From a checkpoint of a small transformer trained on Wikipedia: 6397 steps.
Each number is 128 + 32 x the weight over its row's rms, rounded and kept within 0 to 255. Layers, rows and columns count from 0. The size above them is the row's rms in percent of the matrix's.

# layer 12 MLP down, 160x640, rms 0.237, rows 0-48, columns 128-191
size [ 97  96 104 103 101 100 100  95  97 101  97  93  98  98 103  96  92 102  99  98  98  95 106  99 101  94  99 100  93  98  94 101 103 102 102  93 101 101 102  98 125  99  97 104 108  96  99 100  99]
[[119 101  43 153 117 164 145 116 146 183 144 103 139 111 162 103 105 138  98 167 200 134 154 102 157 162 150 109 164 122  97 183 127 138 147 136 124 107 112 155 156 122 137 102 163 111  78 150 116 158 101 157 133 125 121 161  69 128 158 169 148 132 119 149]
 [ 39 142 119 113 153 129 113  92 124 136 117 128 156 118 136 105  81 141  87 147 138 182 152  70 187 128 140  95 112 116 118 101  68 102 127 158 103 164 135 127 126 106  91 140 176  98 132  89 207 142 113 124 133 134 216 108  68 144 105 107 152 156 156 163]
 [185 124 166 134 176 131 146  85 113 187 121 157 187 158 105 126 139 113 101 148 109 170 141 145 122 180 161  88 131 140 177 133 115 128 117 126 112 151 121 107 137 166 144 122 123  85 115  78 167 123  90 131 140 104 148 166 135 171 158 133 129 194 110 145]
 [122 133 152  96 146 127 118 114 143  87  60 135 161  89 145 137 103 169 122 125 125 126 147  66  76 136  89 124 108 119 109 132 109 182  88 127 117 132 167 195 159 109 163 124 171 117 123 125  88 169 214 115 139  95 171 107 165  66 115 111  85 109 186 149]
 [ 50 163  96  89 178 147  91 146 129 207 150 137 120 133 134  74 182 170 136 163 155 197 195 100 169 132 144 123  88  85 138 116  92 122 163 111  60  74 162  91 116 126 140 168 126 142  44  92 100 113 130  53 114 136 162 131 162  94 127 149 134 116 119 138]
 [156  96 155 157  78 152 140  93  70 137 155 113 150 156 102 104 119 111 134 103 193 177 152  97 109  80  24 144 103 137 114 163 172 155 131 130 126  98 120 139 100 153 139 122 169 127 103 102 130 145 133 117 160 168 133 159 138 113  76 136 162 113 185 124]
 [129 109  57 141 145 107 127 130  83 139 155 100 132  96  99 104 142 111 153 138 129 156 100  96 119 116 102 147 169  87 136 116 113  76 110 108 111 146 129 192 120 176 173 199 146 113  61  79  97 156 153 110  93 111 108 109 108 136 141 123 171 118 120 112]
 [165  75  88 138 157 116 113 138 113 159 139 186 120 106 104 193 155 174 190  36 136  62 111 129 154 126 109 108 135 130 138 139  77 139 142 135 123 129  91 103 140 125 112  88  91 137 153 122 119  76 168 173 136  84 104 195 125 189 113 200 121 153 143  82]
 [192 123  71 123 110 107 208 121 160  87 110 154 155  81 144 132 146  70 126 100 106 115 123 142  97 154 132 102 114 136 156 105 141  74 116  91  64 135 139 111 125 120 160 119 168 146 101 172  70 146 146  33 130 174 174 149  85 156 143  60 138 180 114 148]
 [114 154 160  97 156 142 123  91  47 142 119 186 129  77 189 148  77 130 138 176  78 153 122 172 154 112  68  78 138 136 128 137 177 168 110 114 166  68 146 120 161  85 182 127  99 124 122 173 104 124 103 121 107 132 115  89 116 145 133  86  86 129 136 142]
 [173  72 162  95 148 107 109 123  76  76  99 137  80  86 126 103 123 100 140  97 125 108  92 177  49  90  95 152 126  81 142 118 122 127 134 107 126 131 150 137 133  74 121 113  86 103 159 116 104 112  64  66 184 138 152  76 165 118 158  91 135 112 155 136]
 [104 129 150 129 119 167 240 108  95 151 117  86 113 109 133 142  88 128 133 116 120 206  79  67 175 132 144 124 167 188 105 145 155 160 170 136 149 109 153 120 119 128 103 110 141 146 147 131 144 160 108 121 109  94  46 171  98 173 108 136  94 153 168 123]
 [164 103 131  73 190 136 105 130  67 147 130 182  84 112 117 143 163 149 145 119 151 106  75 152 137 129 120 124  94 118  83 123 154 149 127 107 135 163 193  72  61  57 132 107 123  92 118 130 139 164 139  98 185 160 114 158 110  93 123  87  89  70 138 156]
 [161 195 113  83  98  75 194 189 170 159  75 110 104 133  70 122 157 136  79 105 161 149 158 120 170 116 107 105 131 137 126 141  90  84 157 170  62 130 115 124 128  94 174 158 141 154 117 170  97  97 113 145 152 164 126  74  94 137 147 147 157 130 158 105]
 [151  79 106 142 184 111 102 115 167  77 107 110 171 170 171 121 202 152 149 181 110  57 101  57 120  95  99  87 130 113 152  88 118  89  51  69  85 116 110 160  69 161  87  93 100 142 123 113 129 124 171 125 137 174 139 152 171 124 198 146 138  66 108 103]
 [124 106 104 120 132 136 124 149 203 134 112 141 109  50 140 100 136 174 162 135 149 117 108 150 168 135 131 145 142 125 108  95 167  67  89 131  70 113 146 110 114 202 131 152  81  82 123 185  86  98 161 143 191 129  66 120 100 110 159 137 155 121  51 140]
 [137 121  74 116  99 141 184 110 128 102 157 153 185 133 153 153  65  61 169 168 110 122 134 140  99 133  79 145 122 163 156 157 126 174 206 105  78 160 128 163 111 129 145 153 143  97 127 119 135 199 130 111 106 136 132 104 151 110 113 157 121 113 135  62]
 [127 133 171 104 149 151 119  80  95  85 164 129 138  93  73 120 116  94 155 104  99 135 143 115 124 104  87 139 137 113 164  92 181  75  84 151 109 134 113 152 188 149 128  84 126 143 186 178 163  99  87 119 157 162  83 116 169 135 120 175  83 138 126  87]
 [172 133 145 112 166 138 138  88 127 106  77 118 158  79 132 126 143 147  89 118 154 127 142 129  98 111 109 159 148 130 155 136  90 180 132 132 150  86 185  89 131  86  86 115  83 203 162  75 126 107 126 140 204 152  99 132 103  89  91 122 112 128  42 109]
 [146 160 139 126 145 162 143  92  87 123 179 126 100 177 152 138 193 147 159 183  91 187  79 201 146 116 128 164  86 118 172 168 152 163  98 109  97 126  93 103 129 125 164 177 122 125 104  80 103 144 143  99 118 176 110 106 115  50 151 162 129 130 168  85]
 [115 114 119  93 151 171  85 129 133 152 117 111 159 133 117 161 186 111 146 170 101 135 143 141 116  73 151 105 154  78  47 106 107 125 136 113 124 144 106 116 109 143 147 163 121  71 141  36  73 156 125 104 136 101 181 111 180  56  83 190  34 180 184 134]
 [ 97  89 108 193 136 164 121 197 123 104 137  84 141 128 100  67 155 134 179 106  83 158 104 111 108 105 116 137 137 140 176 139 132 151 115  88 150 156 124 116 150 145 136  99 133 161 120 120 157  95  99 171 139 124 139 107 106 188 164 108 129 100 131 140]
 [155 136  93 181 175  95  99  84 137 135 131  87 155  98 118 129  60  66 106 145  53 103 144  97 131 138 177  87  54 146 108 156 126 147 115 140 136 145 180 134 120  76  99 161 141 144  96 194 107 110  81  88 105 143 105 171  64 134 202 141 179 135 118  71]
 [142 161 120 114  91 158  77 150 103 168 166 100 135  77  95  66 137 172 144 139 134 100  97 148 142 117 110 111 163  64 139 143 123 133 144 126  80 108  99  83 136 159 178 123 167 159 147 157 152 125 106 147  87 106 137 191 131  98 116 114 180 152  92 201]
 [ 67 102 163 109 159 107 138 124 127 110  83 104 126 101 163 123 179 181 134 141 138 136 126 139 123 138 139 134 127 137 104 193 148 193 193 110  91 141 146 125 126 112 132 193 170 154 147 146 129 116 114 132 141 127 109 106 104 106  76 129 114 130 144 127]
 [131 146 166 122 132 175 203 167 120 102 118 163 123 128 160 115 198  61 126 109 114 144 192 140 155 169 157  89 100 159 119 101 145 185 129 129 124 122 131 116 161 167 140 117 106 108 105 146 127 107 139 134 166 123 186 103 127 145 147  86 160 143 176  99]
 [143 138 117 139 137 131 176 115 120 170  60 140 166  41 161  86 113 174  96 133  66 116 144 114 126 103 133  80 154  83 143 155  80 180 125 185 134 154 130 124 125 126  86 133 106  79 185 105 150 149  98 191  90 189 130 157 111 124 116  91 153  82 164 125]
 [119  84 129 130 175 130 108 107 154 113 101  99 129 130 140 107 109  99  91 197 127 131 157 148 170 166  77 152 129 115  77 139 160 159  86 145 111 235 204  92 150 146 157  90 159 150 100  95 132 130 103 101  66 121 154 102  88 103  97  45 124 104 140 117]
 [152 132 127 162 189 144 134  86 119  84 159 128 131 144 150 152 188 148 154 122 154  93 144 136 121 178 114 155 130  68 192 166 121 149 153 199 130 136 179 121 130 142 196 123 103  71 106 128 143 100 118 159 165 109 110 160 164 153 103 142 156 182  99 161]
 [113 120 128 114  73  82 135  80  70 132  91  95  97 132 110  69 142 127 100 131 180 114 150 116 118 130 104 143 133 131 124 163 148 134 121  81 137 148 125 137 105 126  99 165 176 140 131  72 136 175 148 104 150  55  83 157  97 111 145 143 148  90 177 142]
 [120 104 104 135 135 110 171 160  90 134 163 132 105  64 129 115 135 165 127 120 122 101 115 165  87 116 144 149 129  53 155 130 168 181 159 154 121 139  87 122 145 121 187 144 149  73 149 159  91 101 100 139 114  82  92 104 116 138 135 154 168 132 166 133]
 [112 133 135 163 148  98 133 177 126 169 122 165  82 171 117 191 167 132 111 123 108  96  96 127 154 121 100 112 181 103 118 100 177 122 146 149 121 140 131 167 136 167 175 157 123 160 138 126 116 108 106 144  82 137 145 113  93 112  89 180 134 105 120 108]
 [136 128 148 131  90 138  61  97 162 130 141  73 106 119 107  90 119 147 141 132 130  72 175 163 150  74  82 125 149 168  93 123 159  94  94 109  97 149 173 113 122 176 161  88  90 128 144 131  41 170  90  67 187  85 121 103 125 131 156 145 100 118 193 150]
 [171 133 122 113 128 112 183  86  74  90 113 130 145 176 172  81  64 113  99 139 117 123 173  89 147 133 107 116 149 209  73  83 108 173 114 132 127 170 128 146  88 167 139  96 137 106  95  82 120 116 161  79 139 152 126  88 110 116 187 154  70 171 127 184]
 [137 187 112 104 112 141 122 115 181 123 125 152 134 157 155 144 146 129 108 114  88 114  67 187 114 116  83 131 148 130 251 106  97 120 103 175 142 121 179 104 107 118 109 173  99 140 201 105 143 203 152 126 134 188 101 126 123 127 107 154 112 120  91 141]
 [ 79  99  84  71  70 150 140 112 140  81 110 132  90 160 135 127 152 139 149 133 174 100 164 107 138 161 104 163 145 104 174  94 134 130 154  73 162 109 184 105 128 174  94 152 103 104 146 151 160 129 182 153  97  74 124 137 160 159  77 100 119  92 164 166]
 [151 141 124 163 171 126  67  80  82  70 139 111 111 111 127 113 174 116 134 124 169 130 109  96  92 136 113 127 129 104  81 148  92  90  65 101 102 170  56 103 158 177 129 137 139 117 165 180 101 121 156 131 133 109 156 143 161  86 146 141  86 130 104  78]
 [127 136  98 125 150  92 127 166 104  92 109 168 127 140  93 118  84 114 110  97 152 137 122 161 107 128 134 115 139 195 122 142 111  85  72 123 151 150 102 157 163 129 130  77 120 138 137 191  58 242 129 153 141 152 211 126 175 111  98 149 161 136 105  98]
 [152 147 177 134 160  99 132 146  79  91  90 141  90 201 144 171 151 130 107 125 111  88 157 146  86 128 159 137  98 121 191  82  62 133  43 115 183 117 116 158 122 138  82  76 108 167 152 105 163 110  88 114 118 157 118 122 100 221  95 132 162 172 163 119]
 [107 148 157 108 136  94 101 114 140 122  95 187 107 109 155  88 134 139 125  95 121  76  96  70 142 102 104  73  83  82 172 119 209 104 109 143 120 147 182 169 132 117 128 145 164 133 145 112 109 131 136 114 137 180  97 155 105 134  86 134 142 148  97  84]
 [148 127  81 110 117 117  94  98 111 143 172  77 111 136 109 133 136 169 106 108 151 106 117 104 116 111 183 130 146  87 117 123 117  85 123 171 122 105 101 184 109 171 169 105  70  97  69 131  94 107 114  98 145 144 171 127 116 148 138 133 168 129 144 113]
 [154  89 125  85 149 103 108 169 132 107  66  97  80 117 120 146 118 102 102 102 154 139 205 175  87 119 129 101 155  99  69 182 150 118 128 163 143  77 109 142 140 161 143 127 111 110 128 112 111  73 163 115 147 109  98 155 185 126 118 112 117 167 130 123]
 [125 169  95 182 102 123 168 112 128 101 106 135 109  84 144 158 153 101 177 168  71 139 118 130 102 108 116 115 135 102  96  68 162 146 107  49 186 114 186 129 149 137 146 136 117 149 127  81 130 122  94  90 133 146 127 134 115 125 125 123 138 116 176  58]
 [ 92 110 134 129 139 164 110 133 126 126 175 157  97 143 133  88  93 140 135 165  93 147 142 160 130 144 105 164 165 113 121 136 114 125  82 100 155 155 117 139 134 130 121 107 128 123 198 169 131 153  47 152 119 129  62 169 153 167 103 140  67 168 103 121]
 [ 93 112  87 143 172 126 142 126 106 160 176 165  99 109  71 111 150  92 139 151 143  84 144  95 129 125 119 118 113 131 128 141  57 164  99 140 145 111 161 171 147  90 113 144 129 102 125  91 156  72 110 119 188  99  95 179 133 207 155 121 128 137 148 124]
 [120 171 123  83 101 160 133 123 178 106 140 119 100 154 145 145  93 168 152 121  87 135  91  88 136 104 118 113 147 131 183 161  38 112 174 114 101  85 145  89  88  97  82 156 125 108 179  76 136 130 114 169 159  99 110 136 144 140 137 120 158 208  99 165]
 [ 87 188  53  96  94  73  83 122 123 125 145 108 112 121 131 136 131 129  92 137 190 130 122 192 129 107 154 159 149  78 150 102 136  89 157 158 138 164 175 174 154 195 151 153  96 111 106  84  94 204 121 109 125 115 101  86 179 176  71 125 107 176 128 159]
 [119 120 163  83 126 135 142 193 125 120 160 159 141 109 148 167 118 145  68 136 177 202  69 117 101 185  99 115 159 106 127 142 149 150 106 147 109 193 173 143 144 125 110 140 139 180  93  95 130 136 158 139 102 131 142  66  99  85 148 129 147 114 127  88]
 [124 146 122 140 161 127 155 157 106 123 107 160  99 156 124 116 143 111 138  95 130 161 183 187 124  92  92 145 195 128 130 162 105 151 169 112 111 113 125  93 133 153 123 115 122 157 119 119 120 122  95 131 145 154  83 102 158 158 106 121 158 111 155  71]]